Weights of a small transformer language model.
Architecture: LayerNorm before each block, no biases in attention or MLP, untied embeddings.
Each number is 500 + 40 x the weight over its row's rms, rounded and kept within 0 to 999. Layers, rows and columns count from 0. Numbers have three digits each. The size before them is the row's rms in percent of the matrix's.

# layer 3 MLP up, 1536x576, rms 0.176, rows 233-369, columns 416-447
108:476504548482519544552522534444453508547531493493440440551471469530524462441559422499508413580480
107:502588525468488452460534530566465493520477454525455548511468471496538563534572527529512535485468
096:512436522528384452483488551492509492456517496492447543531485477488553543451444497561478490445496
099:509483455489505480478400479512517494601518491396463560504555462489551501611453503510462502503457
102:529519536484445547477485444484549467568451488418428526516490474526421430482510518571482488451452
104:491511425510557512500536498453557520558499491440532569561509450505523470527502520435600467593539
098:537574509513465502523487522484478446539509459519390492523535410489519499479460509488425547502507
102:495452493505517532515532470539505551557451492409567482418521538573472454471490545506472497530514
097:526480547447566476483470532518512462463522525493551473507542484525436463480415507594550482430500
102:519481517462478442474535558508473549485457460478522460516560396480505377476454447451490452532506
107:514590537518527476530485412516524494480484532533505420541490538472555525446455527576435509584507
096:537454519512550564485526514453486500484457596547485470427496520500589481515518503470469447428510
101:466532510499438548499471507456479472470490544534494498500458555459446524501497493562475501506499
101:444520489537457532531509468515456493383521552489496508530540486455520442481499534594505572528455
102:538406514461552472531535523510507594522450440513458486505488520615473449534511575423459530491492
097:527474563535557440501458488536584470455560436460495546542490522546447470554491494558534509471482
103:491500476508451516465559494485484524510420459481510485532516486539524448566525522525458485557532
100:471497418459548504525527528481506547486429461462572557534574483531520502553510497474513514489451
092:450510468445515496432463453462469514451479435503534487557479488441469451494526465528473499608498
102:435501544443430527460424411376492485497507562535543569528477554480499455491524571489522530461500
101:545434538451506542569441485554528518474503456490532536525476564512511452435458486509451576527537
095:446549504480530524535478546541510430476525529501490536493514479510525505538481518475546472547588
107:431491448522449441529573451543511467544496526477516502440485506490527507471564452485441531498524
103:453417478533499537471532513479522519480515520467395551462534510489517463441499539562514460454511
095:522497466419479485536462545413519500501487493550468504527559510584520498460490481495571480529443
103:444524480521504487519472530517544515517593487538510423544526564459537392483436612493505419450524
092:511523502559504566477522489440453401570454582472439467516571489476523495522481474520552518462467
096:493520492571476416540501491485478570528518486534460564519423514464519469480451537526468554467538
104:439580509529485524566492514504516480488556515476513437535502531537465489458485448477464487450536
092:470532495507479557479533536496497496470618529393438472488486443472435485479444570497531629513523
102:442543516510529525485513549491457512555431464373545495520424478529459525407439638474573530490524
110:472477496477470543528540538463550472459508517525486499435446528533511530526643499542500513533508
095:529571523495496483500443549496472523537521522493475546524545473489507525536492548551493495552483
104:544500461494521460506530510509560551532550590556556504453468534534499488420532433520548455539528
097:497436483612482470534467534526558558573546485484531477542502505525483580459545480481489514567489
085:511493480461515556472498448479491521474493545522522442473469551516517501449482584454510503466427
105:520535562488503482490550602495446478494473561584526470480499480469491522532558442489467484468583
101:531521548526504545462506473484512490447440496509521494593451520451512512499520529536462554444507
090:520495530464511514497479504489511473467550513546529486462471505472485477530512459529521402528470
091:469458557491451524465478436542532515450533461476481494462451491510533483460508493533447500572542
096:507551526489537515347488481541446552495511472503458518474524558532488450483499579491529495426507
097:482481474546440489467497480488524424526504481476439599509560469455468525542461480475433482399471
097:482498552505450495560525549546520517540517511436529531555450534563527553559503479476500518536475
099:564436488528476532452484482527539481466554547639535469529485522509482526463479448475521432535469
097:526444558446513513513473474499507485430578491457521467480511501508509551507489465470441509544442
105:473501505476528463483429462490557497603511504513482420520568509475473486471568521496478518503457
101:441506475457521493521546497518560488604590496479483529496485453497499503564529475452523455492516
100:439465516469486532454515542462494509525459470465503558505445518491553484432495475470569545477498
101:512512607506520590507526516493487526472441545422459475431472549488511513483531541493451515457460
097:486489481475475543528525549544495502529456569529551472484470489456502517517450535485502560509481
104:517625379536516512464507549478524518534475434517489511506478503483506450524525537494511515467454
102:503485467480531500539490432491475494416586469495480507522494524430550564538540514499540547520487
085:517491545525502437556419468508498529478529501455522416503422430506497472484561496465532456472535
092:493535538519452490476501564477447459502482467487560492464530464496536458450516481519486468497510
096:449558541498428474484537495568535431482456521494474553546555473468438581469571494475546494500508
101:429530462478498503501472458520504484500498484522501524546532566557519520507500460534521457504528
095:464551465421434514514454498557516520532542484580461531478488469467518458503535452514543491503518
102:515529504466467547524499531472507518458596573443517523432585489518531529542478464515510494547494
100:501522508435483487485511532607531537486506420516517565478565526483497514533491533431533561467532
101:466541517504486527524546423556525503449517462486425537520447542461489452512514501478465530457465
095:482511584481442465458510468480476505463615553484531526505473509519514561445438454485498480467512
099:497547528491532465502544417579531501532473524489483462533526459496458493539528470560471506488524
109:486490464529482512470530496388492506466523573492465539442500453432483522499513518530476516544461
093:474458531463542504504480519489512528542538492421540513461434575531436474516507487539509555490458
102:432473492478517503385497520483454464510469541487577490494522465477538435514473519485537414539449
098:488488485515531537559561609554500554454526425383488449463500466494523563476512521491512481538540
099:520497486501486528480474468456495494380552484488422439501480558527467571524539453521516504475484
103:439557598479598462478541459556540468618470489500485581540467512467494541527472510552459462426479
099:432500534510493516425520526485551507493454564521509439580463520512516506576530495521517437535465
103:527403487429531594511428490526447459468457419522533583466490470457518523544484493547532514487464
109:522574540477433477544506445519455453570479519515460476527434541530522565510467433496528507485539
100:527511476528520450508503427485573457567559467521459521553442451552489512505497543581544473485516
099:514489545479553527520513423507541477472429580585508539482504494566525431503448426426586470507486
103:535504578484562435542493500546474399462498508455438498465497496521506506519493495509439544526525
105:531471530494458494494466483526494492503419529565519501539447559450504494486519499426460514565485
092:499532489490438557491533532574469537464502522453444519473538454503580492567499452439539471495528
106:475495455473497454530546436433478471461480501443469465539506532470469504516484564508600462509558
108:477503562488527496499494474467551543474468555539500565527459547488473478488448556533433542516502
097:511451500507452411531511468467488472524503498434507485492448524452493476550540447510541489505538
098:529494534475428479471508502500503464469543610496538465443537469599431507466466505541444551480492
109:482557513504542509524468570527466505525462516538457443567496460536535478517521458486548475515505
096:505624464493486515494451512459478519408489530480508479500441542528489483513539482532501482494565
097:469437538519516481471558455478557556510526542481489522545456530526533483423516521492516490481504
095:540484607518512457483540535572475540427455540457486481476551517495517501485493478496473433503462
116:526527512490478570483460499602486465426452523534487487514493523488535460540527522503473485512556
097:408458515560554521547538481471485524461483483497475534497470561510479481378448579513560477509494
092:503530478533372389501512531453500499648508481536477486485506529478499470510465559497490453452514
104:576473485497468465462568490512463455492479388491536451449475471524443499516508519556481515538401
099:564466519544523522467589465566464608547465488426512471483551564516491461569501555469494470389558
096:464410486448494525448507524488532497483437480435465506516553514535485530560568546370528525441539
103:475474527528458491501448585478526563488516461546518471447542491538407526518499498469576459466453
096:450498464486495503478491512524505473467504474530461502453545471520488532400559430564527489548514
094:496447447517479540450500395473517531495508499490446432503463475542480495477490494489529563493439
082:515465480437497497482430553464418512597574484450560447546489442471566554529512521537498518469461
096:462506518492475496458520545502429506453480524490579529599558422510497487491539562469485537459592
104:511574540487437524459468491518518528488481427467442464511533595477533514437522494497529573502580
098:484508554488479465492535495483478500448525498507580460500415511482501503535438542518550482505555
100:518502470499492417444469524488531528388501486486582514497533512443519575575477475549490474443524
093:453519454574532532459502474478525474449565441541502521478453499522473473537488484402547521492551
093:473495555559463568494445530528472473499498577484483543472478489514420488458501477522461480475513
098:525495516536496497528537497509537546483417518480521517501505455474452495517425518509463504556488
090:525514510494477445502456446504492538565497471514416475526537442499590513464467484498490436498502
093:516536499474486491529478520446497550454460612528548489438520463528558501477491512490469509494455
090:532475501487529447482489497551510506498478529462511504483542534463544485521538542549515561565462
103:535502416480509499540479531453432498452509537484518540486477502497491474498510552435442506505465
098:520520459479539519495540495513458514501507462533534534525454486519456502478520498540555467538519
104:575537512507480444547456516487588465430487503562528504494519475510528465534456501384465501526507
096:484482487515491483569448525496482543486443446499492457547466505552510510558529469453446557492443
104:515499506550459496454464405527484490480558506525445466547539477486516454450516467557394491493470
102:469528476518526542469581506484496480498494519427514518533492457535549470471545504499513511486466
105:492518450443532484521479553493436463544510442490468516447478503455485524457512492601458518484546
098:533497529454547524584450471529569393545486463502490443583462435481475572488552557505449493482493
113:517590502472552458580435515473488483517515455552524553490465565561453565534491464524511575415479
099:507447484515523547476480466515504499517541484531542457442481600584528508502486450525481462500463
101:465494480525487525521525520507559492494575532491454507483479494463462453491358512455519537446487
107:552498526545427560512459430496525503498504472498523526509570524508501440488525527464434489494519
098:439571495468403500477438463511537537545522471448496527507478453517476483466475458485500459544494
105:466533543533536479549535451576513524437451490486507507491444487507483504512488467416456515509521
097:467532541472482500457537470536544451549507541479527478537481536554493506461545527573509474534470
098:496534515541535449505452531516454524532543467507501413570463535446511537490465511443487480445482
101:539463512468516456465446516476483509467535487534482584478556476498506465466509488528542482506422
097:538572463539476464553554502583461516466482483489484466400499506516464574632476504481459481422589
094:545478541563528491507495492523494481540545510470527486452514508486526472540483469480478487502487
104:477460463499516469474449482543459524547466459425478413563508455496541541456519544481546532502515
098:530512526570521486487574498432526482503501587448560531474538546503463496519502600531546429472497
101:411469488496533502567455463551452450513554499536480497505489426523515560505530476563542477544494
102:583506562538528550466509465584569502509490472526487544463555545482470523490531471455555513548482
097:503553464482538467501505523482466464495487499536504505543485543489526527512486517549502478484537
105:517486444489476472524574537505527450513481421496487494492510495424479501457501507483516578525499
103:431542466516493543484469532626479511538511444428454545519507467441458490464519569578503576484471
099:536597491595442575462456502552489459522498482451464505546544463500537499469567497548482537526560
106:501455503497524454549493547512563570494496542483561501452455496481476431548492519449450465524453
098:476494568490531455460464459501481464463436421505551516433509473482514547539458538524472484604551
086:503479516557541577524563512458593551447593488520542443450506493516492459469517514499537566468466
089:504542505581480522488509523477464555491519516502539492428537499466476506457498534497490544550507
093:500556532487514468592459552456512477467503542538465532613485501456562483504425545451485607456465
097:495484441511584510554513539479558465437524500466473537482493500517514479436548490427481531463560
# layer 3 MLP down (transposed), 1536x576, rms 0.195, rows 233-369, columns 416-447
103:499502427429475502533440442473533525517545508555426451471521467518481523547544501514538509502510
107:476508521478501519532476452516460455461518554453516482555495452540515505505493471450485510480428
097:507496504529535491533460587428499539508463507447458484484523443479532504520472439505520580487524
098:602474520523530428504524446501524494533469530467490507472443526510564504522499512463519551482475
100:502547460523540525550494419567511540452517474487500422503492529503552497534511538569577480515473
103:491476507451541488512488537520538512522479435522497463533531543428570465508539504518449468443436
097:493452457546425510460424489493454517462459513437446556508466440469470491495512492546454442508619
103:440581458473489465488461522485499504564578491586521534507493587493487590493517431515535504429521
098:503505468443436475441480491530434491548531527572458504509511468470515532522509513492457560470573
100:498567499556535488515482490482587538584515457487484502489521468588504521478437521565429538498439
105:535483535441551641438443592473521563513599511514458485538493492511492423503485571507517516490457
097:508507429469521424471413495537496420564559482469473503457480516511507519466542539543522506527468
101:427508511465504554473495492529490492515468502464514485486485510501431471444544454516464547475484
100:578410520535498544535476535552506485514489477483447466553537459401511522501480497485472481457538
099:530476482506544449431460538527532462497468578454540503557490483416411525470502465567521517476543
098:471489557458499533499585493536572485509539487490548481506441524493516562515526516488506513432486
103:453485515504498505559539511463481482493474465558490562570431474438498563510458471583524507500461
102:501502584439548498469542569557505551516496461484430500494531535470541506439530568489451520484560
098:508487504466496533477547448462502515525520502467505443464463455532494523543548473475561538473497
102:436477526522459568539491484556576500452550439503546493453547485466455467520488456574522471452494
100:492525469508493558524504550509521540498487480556488556475478518577463448442544506512497497538554
097:473491585528433413513433543455558468576616460493519564462496541487457497484470518535435525558516
103:559441491520520433480443423537568455425590525564485524467529415592467552574548534495488438572489
103:527539505606429514477502469505510535561469501437466544493476543502450531495451512455612520562555
095:535491409475444427454570559469547517456510447466508482535494486487448534557423469446488499499561
106:485498519432495478541465518472401470455482481553463466506433476561458404508497488443515493432490
096:518498519503470504520518562519498500520538541570542479456540468483405467486499454470519461543571
098:469519524475539461484450492467580514533463460417481487513470544468461546535504539494484534530552
103:560452472585448537474537413619513541418520551446478526406447529552482466540534575501510425471564
094:478514518481547534453508535533549520464507438473450560583489483515475521511463559444496484461485
099:447492491498458567488471523525536461479551551596523526509532471482514550450549452562429493513551
106:559519443509551464546486530468522591490522474540463536534496469528560493510469572576507499511519
097:535544519508528558477461454533500439431401555433533487455525537463403490570476517504498503524525
099:458499500532498511510498549463500521456491511481481562475517506478459467444554485585466440540459
100:516485511510468537538535530492473456453459511506504505514513530503471504449466599540439439567545
091:536472510561482464550457522438480485493616454547505532445540559538414463551495512526492547465466
101:440526528502535556471514498494454408549450479476563470493468500464538519514439505447527530478500
102:549407456530518461536482563524488512477515574511508403522486483507496507506521474500482457445466
095:513484523492438465514462473571512513478448517532532469477495511497503425500502550442476489496465
097:583524514500515527516564550484500510484426487424548487554439511480477501509438490499473501478498
096:534485508526501486433630502479533539490494492510521535468525467486539449550524582484589489523495
096:473474516527459499506449492518472447468510527498477440468532494479494445517565432498523472533454
095:539507480462543513471541418526518601496489462525519574495485479476494514535527486566506464470507
100:505482459574546530498439542497473495479523493524517553487522488464427495542506481460474469493467
097:462483548504422548504454526500500540502591497494570558523509504587560543470494493514471528468487
101:532462523483496555486479445483437510447477481524609543521438540546488496493495481497518485501470
100:572548485453468550469519468518488472420433468529490515472525526540492535423523517522553458566502
092:396496552573467506514505477573458553472565444531494486451470525544598489471495506466559533491457
099:479488524505482501563472537498484506554492510512548522567534490504489457456481465483537520582502
096:452496470465456478449475561545445523455529495536518518496467527524523554458545559518518443443575
105:554524477552469449493447501505464552475517525462521445468475428433483513513565470413546544499474
103:482515470477485545461537495476528507472505502530490491482450492499509485430477483532526447525514
095:493505430524538456540475438514509473518589471483494493507499492481445523439499443483556542447576
100:573433537456437483405545480487508486487492456563497528522516523536528475408575517490523455456436
097:473488482485494546575511502451497476466497466505502476533484508497517467528546496543462450429437
101:524471516401547413524484551461463439517579547528472569440502483454525556512437488445588515389554
096:524495488551504553434582493470506536524438492543562481516550476544523485531507489528541491485503
100:496425453592477516553534534508468463578565458534504474496456507463464557497513446458539477503551
101:520574513511542465537531534461515529455474530558431506394476523481492471470527494489397566495490
100:518485518473506504415523454455469567508469522606531517433493490499478464567560434576534544519483
093:536601534502522474501508491543558499477508414470460537507507519443470504407421549539524535489425
099:410474538554500470452561546517478510432444488449543530555535494458530530535543514473492493469533
101:476528544474497486477522521497539574489533526507463360490471536488470540490516491578490494442410
095:477568474517535522512507518524475485484540540465537517527443506506460515571532451486506435506513
099:482612418500548505545541426584531498430523482538499415434458462550464478532470567528456456462500
104:488481458436454462481431481458418460551523546489462502554506474559490520502487487450437492548504
100:433439511512543509494549483534499510498528544526508504506529473487467536531471503483445522525510
100:470449549483437559564497492491542520489583536547494579490497497531474487552496456518535460533478
100:547512517441532512526519489496454520544556477458515456485508444504516577564478520470477528436512
102:487574491551546478428559518513461434509510426532534511557518532537514487492504462532475601542508
104:514557498489445482463507494502487555537469404500448457535527533562526458553523446497455487495532
102:526425473463442502586572578495480416525387527505474529486405493559465563522569443530522537499522
100:484487558553427494600544529436501531548531486432563525466504504583455512524580540488473497470490
105:557517512478521492480557525568542564480453560479424456466556451518504499508515487508541505525568
103:477496478539487565560549491507500521451526489467539570499503520499541492513491428583530548489574
097:539521460501498539508402559531481413528474531421489492558554523534598463537527493522502583475449
103:510526453472418452558515557527527553509541518483511512398487559513523502503528506589523511457529
106:563515404484495533529567514545503450474518441490484519510557509459550496505462523509587500521451
098:579488543556511534533481576523506499516476460520516512446513509513504437441446516530432485444495
100:448442479462502493436450515481506509465482507458483526505531434530445527485493518495504450525559
105:523589482491539473526522509552538456538580500476466466589474567475586496545520524459469568498498
094:525482542426499549486457573445498591504507538477571471429486547504466476453445588546471554559508
098:519516503502497476455506497544529498569473510509498518564482431508484416439462525478530506564515
099:493494558488511458493483506497512608627517420501491495523441531515481468545559438468453470571527
106:495490523548532440550472516485523526508510435498530552585504468520463483537446505466453474447468
099:451493515508534524495565474488468457488483499538431536508582463503515501527473553496514534449541
096:602515537576501452476466450426543492468484516408523475525473474454522498524455474501515450495521
105:544467521519489442478495482504510510503536519498523501533491514496526596496475556489444509444446
101:562441422492454604525482530475520449478479518561510487493494544533508555465512501466559397514568
099:501435466539522469436496440456484476506478492521487502485513468561450460451498474544531519465529
104:478479534495564450495461471469506517507538496545459532529539509574500498492559486483493489410533
098:594448492522452489516477487509500481489472501508475437511540472504543470471484476450553588485564
097:535561495449554521420533549485492414457390470465539498521469477484520485471563548532482497491463
092:450497531437521572462480514489467557567459504498452507512431516482499541506523500522480466552496
099:511530472482553471489529473577440556504509437453428534487518519517494556529400474495392500508560
103:563518474478516573483460498529494488483531519496521452502514530423498530472481450481521476444504
100:517450515502489502482434577511497514454493507475558468564495543497461500541507501506498522491543
099:529445457459509582454499559502476517509558495465478484469531511520535469475583486484440472483494
097:528533497520471457507502519493503479510448613517548524528482511508501402492538522490517513550468
099:479489544485482482447507577500528481476517469457543508565485580469568522486562483520531443404515
100:461527481487525467440445497545457529539548530514530443529467579537510507463542558461497506514456
092:533479490533494478494438452520556533441441460389486478501556465413461532560543519422474524536487
098:416479500486505495460562527450519472483451490542578528510440531528529445479506485464565463471371
099:546530538468440544503491552509506583540543448437557512515555462498495527578503444448481439473514
101:521534502488473494507448494502486462538535487517493475469504446467538567458548513548488466457513
102:522578477493535519502502534524453498494572547462472552474454492531550504519499489557524537439457
100:491530433528434563480443523501601527458489503519471528430505468490443495513437496567539441525485
097:588475477490444507533549442410470513486564489558524482555518516488445499452477567432521476504497
102:517502520471526497494497582542496537448504480479508488497450479477422492563526528579456480542376
105:420375590478511470500437545502443567520499461531546545505465502529445528440492539525425559445546
103:551482494527516505544541482564526543437491467449469404541473465472504576444560498523504550510492
096:477457473476576550448530499511589516519500496559429480427516508499504457494481516494480459513521
104:524457477467452535498473467518524482512502554468532495528482382482487528511504557527457486590555
097:490512477475510476481447488503528538453570494430567594498499450470447537493468485549555494544561
103:513514483568548513505486440473530532503413512489497469463483442532536495534628535529432526448496
106:467501485531530501495440456496430420476462609490493451588524536474496544496521463579459532529433
100:517562488551534538489526549511540485492489467519561470521563455445420479530508495496430460558476
098:510549524512490524543498500489442554502515478438491467517428549497530526562510545483469462562494
093:478514474512486490474584504475523511486505510474480455474452493495438527519544453462504509522517
097:492510481503507487450445531455612574567474496520513495506509541493451510471549533438481559457474
100:536568529495534515466517499522514535433485493492441497455520482457524514453529456492545462493574
100:476508487461481519456531513503500513450516555556492486503489527574475553505550446517455548499510
092:552509520490510462462535563479480542578542515547456507560490479439496497470448510528488515531504
099:449449463537458461531475457510494523512499562478481549461502557555483561488532568441488498461586
098:556490539538504557570488526561458405532578420542521459495524563538495479502450537575503489545477
098:498575525516520550441560528604542455433509590533408423448516489524540532520454527544444438557519
100:498490507545538542455491495465509447446488502543508453541507510505484535500467538525400489482546
096:525501447539548458480498487539550447542506471512497483559462475541539469514406582536508509497518
106:494529582448498472478482488461495549504525485525515540490456395506532532490486470533501505457496
101:570473502485502469522491532501564448469520510476525539518548521486450520527424497471491509454616
098:456469393557441540515446533465421581473497457508488480500530493508525443431503499509487477484479
105:447525502449484496503461575526420497538471488563493457578468436504510517505491529507505484538545
096:460545544481515457505532539483506501548535535517475524456462402492530467542490599522475444418485
089:489509488535483507497485519513533555462525463572505478461537463475499420462486595471473521492498
094:499469458554484459467483521466566486552539557462470494534514553465486467516529577550494458538520
101:503467439478528486455556502542502500410532540474549477475551541537507541495506507528495517458570
096:531440442444507533512542513524538419514434502519507480473419475479483522434534467534510567470523
# layer 3 MLP gate, 1536x576, rms 0.169, rows 234-370, columns 416-447
107:495453496455465535580536411474417584444524616498521455553458448426530508558372525484542561544525
094:499544475426493484488441537463478578484516459582490558499454501459507512499443500525539538537488
097:523464557512538555570522557555522516564550473434465532510519525525563516472471547506460438478435
104:469475504475529526516560556535503435541469592512537565485438453528456547475497460549447485472557
099:495492512559434413557500477524450436513538503461417502518538435492481487470518520486559486521467
099:504528502473506471518502495518463506487519483449499513504488470519510480415459542466496537514460
096:463503578467523436517542463460595494448492474498541450539590522488498490530452470542485492506494
100:558458442543539468499475473430410485440608423453402451574485487528572489474520492514476480490474
094:528445547478484466439538521519443512511475486455457470463511489502521478492474520529495550415476
099:481409482544488489456425514517593528475557490533499536473434527540494486487522537518468579529456
098:507532526573533438550479552506499522521485487482465475459494468486505486492504549554520542467517
099:513527511504499458475460537508541568494516472571494520430465535491478467512460552486488447545447
098:519506499475454518467538551490566561599619474503496512555461497515482598492469542553491431562474
095:565454560482473426541470554444554437519543524509443518493506528484541483492489480550489431446514
099:475516555503585483439484509532566556452549539474536502531492540467509489475493553503498540471479
102:497507590515448524525471450520457505577506510556499527517548485479484494571514506495522528494501
101:531526509518539550520555524533434535506489548439473508545419541466515410511508524530489454481490
103:443444510491487556484485505515518534512493514419571569481467480468479566491506506513399580545497
102:480505526495516502483423535506579466466480505429527488538493420571455480450554518496521511470464
101:491541446432542530482469482482490477461508484534530470516526429504539484523468513428575478499475
103:517431461490500522558453524510576537434537557511471510453486531496538484517562542462450544484512
103:512508542485498466519465472446492476479432467530464503475548493500446498436487466416505460536518
110:540529474426494539502454532482525486476519469408541562542469497501512581504502565477452543528498
094:505523507460442497514590579586471505577534465491457541504541528473449409483461496501489426470493
099:500515455481497466534467475469617502531484562514455507557493425452495492495483535496586501443434
096:484465488479507521431524532519452534489408503442518533518544460488442501464442544461429459535546
101:572482517472457580482523500538533452451525516492555563472502495532497468559509499518532541535440
098:462501508488422461537536462535506589497566472581435540548436459524537455482471513435502502495508
091:503491501522546477535455468513476513522447544515503483415429524519468522437493588466477505524524
097:542553454533503469501455498452497486517531519511526526522477546474468479529528439499471568515529
099:545519520552456535512504478528411514568446535459450484499517495464549562505479540469558457545483
095:454539504485524557562569399529435567540489412537485538562500510549468482509530452442543491479551
100:460521546552493486504488559486570459456512483496458501514479447478461512469550520477553481559554
096:479502491494558423449527529480475504508533543478524451515492508493554520506551413486539446385551
085:499490540548464425524553492578483534529463565510489513511506525415540490460439521505462523519513
098:548532509555484466541439474496450482444491549477501574486519457441511533467553533450437472499529
109:523502427475496550488548529500514449474474504517489480486483463425528482544482441478494595527509
090:542527511514504482459560499499467534465499494516500497514522544526507489540496556552555515422537
101:527406540493532518524539605556518442483522441535483471440449467511502458503471519486501454551549
096:501461521548465428555439545501470513467479456460526514515421462464472497493526543419516521530531
097:579457514477545551527423484482438460509517486513481496470477489512476581503469552521513482582522
097:514516549513481500523555528572506481543483563442544499443443503463491495363516421514487556487486
101:518491478508478530527482503546504568430526515529454492530510513470534546513552498518453482558462
100:525517492495501471398561518534503479502504493492582438520541462515424563520498524452441532483497
102:503494520480545481467449522439527531511521552568455488555545471520476481466519519530465504494492
102:617493492463606534492529495461525477476542556464510522548494531446562508455528530441528507594497
101:554488479504462472464586537456508568545406431470474578484516480494480568503500501415547523522524
097:445501557557451525479500485543424467528499480522478507518512532532529475496505481458495492541481
092:406513431494455479527471502453403575554473518516462516510439547495516498470519483579539495523513
104:465516553546469496541474588514525455578512503444456493557528484514486448499469506537512455553455
105:474532567504531513548484549495495457478533397488517486559472481484478415566453525487573512488529
093:493540460531562524513589497532524541523588487457467488556528490514452458514551485479563537476477
109:503439492503480496495537455465522523507503509513559488487527472467529585527598526483512483463448
105:519486584529550536474526524532504458493489498587517554424500553493465467474494448523469517541532
097:477490481437490544594500383499456515506407498483432515513523513483484465457536437489503456527516
092:552516541535481558474514561525500583561503521527455559476544529546568487474517444509512531533522
100:429529526488532485485506529528490596510561474492434490490511507495470515562475460492561363537533
101:461560533497564536523463536531493560504446541517588481523524451443619502534529562547522510515475
097:529503507462549451448490480527524492518451488462457541481472510536527469543459452516568552460494
090:542453473471556533529457516487469561444471557445477486515444537490452500489559483478530511508501
099:529455458483520480505521478495466525373500496555486460471421529445512621532436497484569451449510
101:510576484475513423385520563451461560447544569399529519437502453498529527506512464486440506607503
093:542499457429502411526551528518486541503570540517576485441410580478481495511536429553503476514565
100:505535465546457506490520487477498472374523438522481508537496476510518529498492533474573568451454
109:465519527504528559575512431487461517509522556532461437495491456438477566504417594519457566548460
099:536551525564485564501523455527611571532458482487518467469593564463490462591452551546530495470539
102:587542520484493390521474535443490536423494517511535502499507528458551426537516486574467488518524
098:564534425539465508538441470485534484479528466474544453528550530544586475437500426506468489487500
099:485404539483520517506507428479448525493566456446414456472513515481544475420513470570468402530489
102:520507461553565522512548458487467564503516521485530427546480502437518477485507473476495467476506
100:558440461445489544512447480501469435569506515510493507583494444567437456515472504603569442485474
108:494484510462527528516471498454463524431423520557513495492483377510572566398510505520511474504450
097:509463494553484490448556404406486457495517463498491521576445428489447533551493522483471525564459
101:495459491462549436608513537491498495549523495492517474534489551504472523593441566484530517440500
098:514462520459493544507468540471458489489501521524460526474507504493541567491534492528506467456488
101:538504472524509498509506502455502511495437497513482468495485478516549474470512485534481484507509
096:475468443519542513444475523464528494500556485408505530510466441492521492538493569570599458513479
098:539458508484509470509534474554551536493475527513486530503480511486552435443498490473487536462505
098:548534483469485509515418444516477456445509439520460581520516552529476488575490486494492527579554
108:475490428478525458514460445524493530507592456488464496431516565511541521473487465533509508456608
094:530553489475484462505576466473453496448467510396482530506447521537467502540486534516499456529575
102:531525473512504526547499500517471433510464471468514494509523435439575549558439519434565470464463
100:527503506538515464497481555501522502449449476414454487525510580481536455459528538518452459543476
115:485582517494494486549525427507519474527455533519497547474482516448537515514539545493559511465487
098:494563521464505490489490552506545539451521500540484599499469469474484412508517536531498441436492
100:462532533450534476460428541506502442494520506460547507516506481527554562503540463517505438475502
110:523484500431445520514496540508473508519522516455592527565465441446489465556408521542555464489535
096:565419508474574458475521566508451536491451491493491440460482514475552534488501494470527469542531
105:566453453480486431467508460473436492466468562474503437432495468536502569498540524448502497464494
097:443464467503450470502541498486548549534530468463488430508560505476482465547547451443494517529496
095:427563489484510502534511523497552411473480458525509505457515539506488501456585512578426473490521
101:565428568573435453462515473505516492445484513543477483504520490474458473573552478485500514502483
087:471512589408548456481475515461529480487475517466500486479473473511483539497544464495540527481559
105:497511462515466564558515540495507503457491422480563495481543445470549497474467414416536503506566
106:585444465488517453470470520505501488539431527469466549516495481533417455471489453404461578513461
100:501493531537466516502442563525540527435495537526507493506511485450489472471528517446537450542495
101:548476453502493451529481505478537477532554470574402507437469518522529522467600495502585501490464
098:498480501481586382516491508580467532507481505519521535507450484555559566474508453495499522526479
100:473519496475456572569549485463451550516457521490456535537536497545528472487523558567496482460470
093:523536530423560517571450509503541489515495396477486384561504515486510497407546572534554547540480
090:463535557499564597484409570487462521506529435502521531540439510531529457434490506548495490496502
101:485561534544543472461530550618557529473489501565511557520463552449451442471500464460490470521511
097:484484582493577555542550518388550503520418534526494479514504480533533498442502498500485567474490
101:452446460427513440518489502524451553545534460483515526533484493437499475536551500483569442577477
104:464460511475526489427498446526535483535532532462449568500563517537451523484572486474500514465475
104:512504543471471515557553508575387511501542544529522533544489520464469467568558518491492537493541
099:437479542490433441549564490534517560474535562489523579522503500485464509490545515550537497482500
100:484550521454490481555609538446547533461439557487562504481501545527487486537442474561519486529504
104:449460536546490468422547567541457532465489548419535486545451570492564439489480479461455496537414
100:509503499498477454437522516609468495519482549515553495474496470472518508485468542456542512467480
089:530518363456462468573598467536508528511486458542545504468505503468540536496541498523573480491458
099:506518482512511471494441496437471418486469540576513447543519537499520483513522519509484514487491
094:527511547466481491407531461491517533492543488507490441489482588505479555472465499491492444529442
101:471474563498482544513498456495504438429419527527554453553451474516470508533502487552524509504521
107:498498501456501487459502547532520528428446518565465548422523480489452470502496487453471415489456
098:467530475449521564551423582539548494461526500518454531481506547539447497567518522588485444568500
101:522502531496520495472467452475505546459487489466390507496488454465540513449525577520456482450518
100:411509475405424503557541474487497500469447505429486478572464475514462474470561469556490490431555
098:552540472404463564458537480450459478528540459512477518490458481462465524469420524480493562541481
103:471518511458526440473437476552499441564577469549537526501500492526452481513531528471484469460491
098:513491548522549489445451504487623531526493463499472522469508444514449492532479452575464513514477
094:482433555420512519487444478455458492459487478513533522495469501433584535406487586490521500502521
098:501502530483521500454435489527459550532510524483468479503480470510575521483502500482485470481490
101:521528479486571502475491505484490483538461529438508587455480536464447520411429633500536488512518
110:530501577523476485544430479531503479521469491476501535431412444404510471432506523550505517495526
099:578508485541521509515502487444509635463434531543477448469522530503510566514560485479532491537571
101:520596469494488532498462469516457471445476411464517511482441519519530482479568507467461513452529
103:536561518546484462542521520543515508562528545452517511501521539501482560533461499505484513476425
101:478460566440475531559454544518432428470505518532462488542513546484528425439539506442451498468418
105:459524453472473511524468510532468512366476500510459532476546529460519534491519452469503493474502
099:433449420480490493516472450419488591485535501445518526555551568534479494523548481565528532465443
097:547510481458501434508512452429495485465496560436501542496545457488537568462507501458509466538526
084:502513524568494508488455499464517489474465479487541484518524492563487483538520549473438508527530
099:536490505498464535485541484541424486496461491477499473514494501450507470534547483544526504474462
095:463543449501481525502425539524467480470540443491460514558566390444398453510591526553513513536463
100:486480539477516475485427513474507499560467570502527499507484535516432479544541505432525428546479
101:473466416456513500493537516508502495497474487457503521543438568465552550587482553495472547534499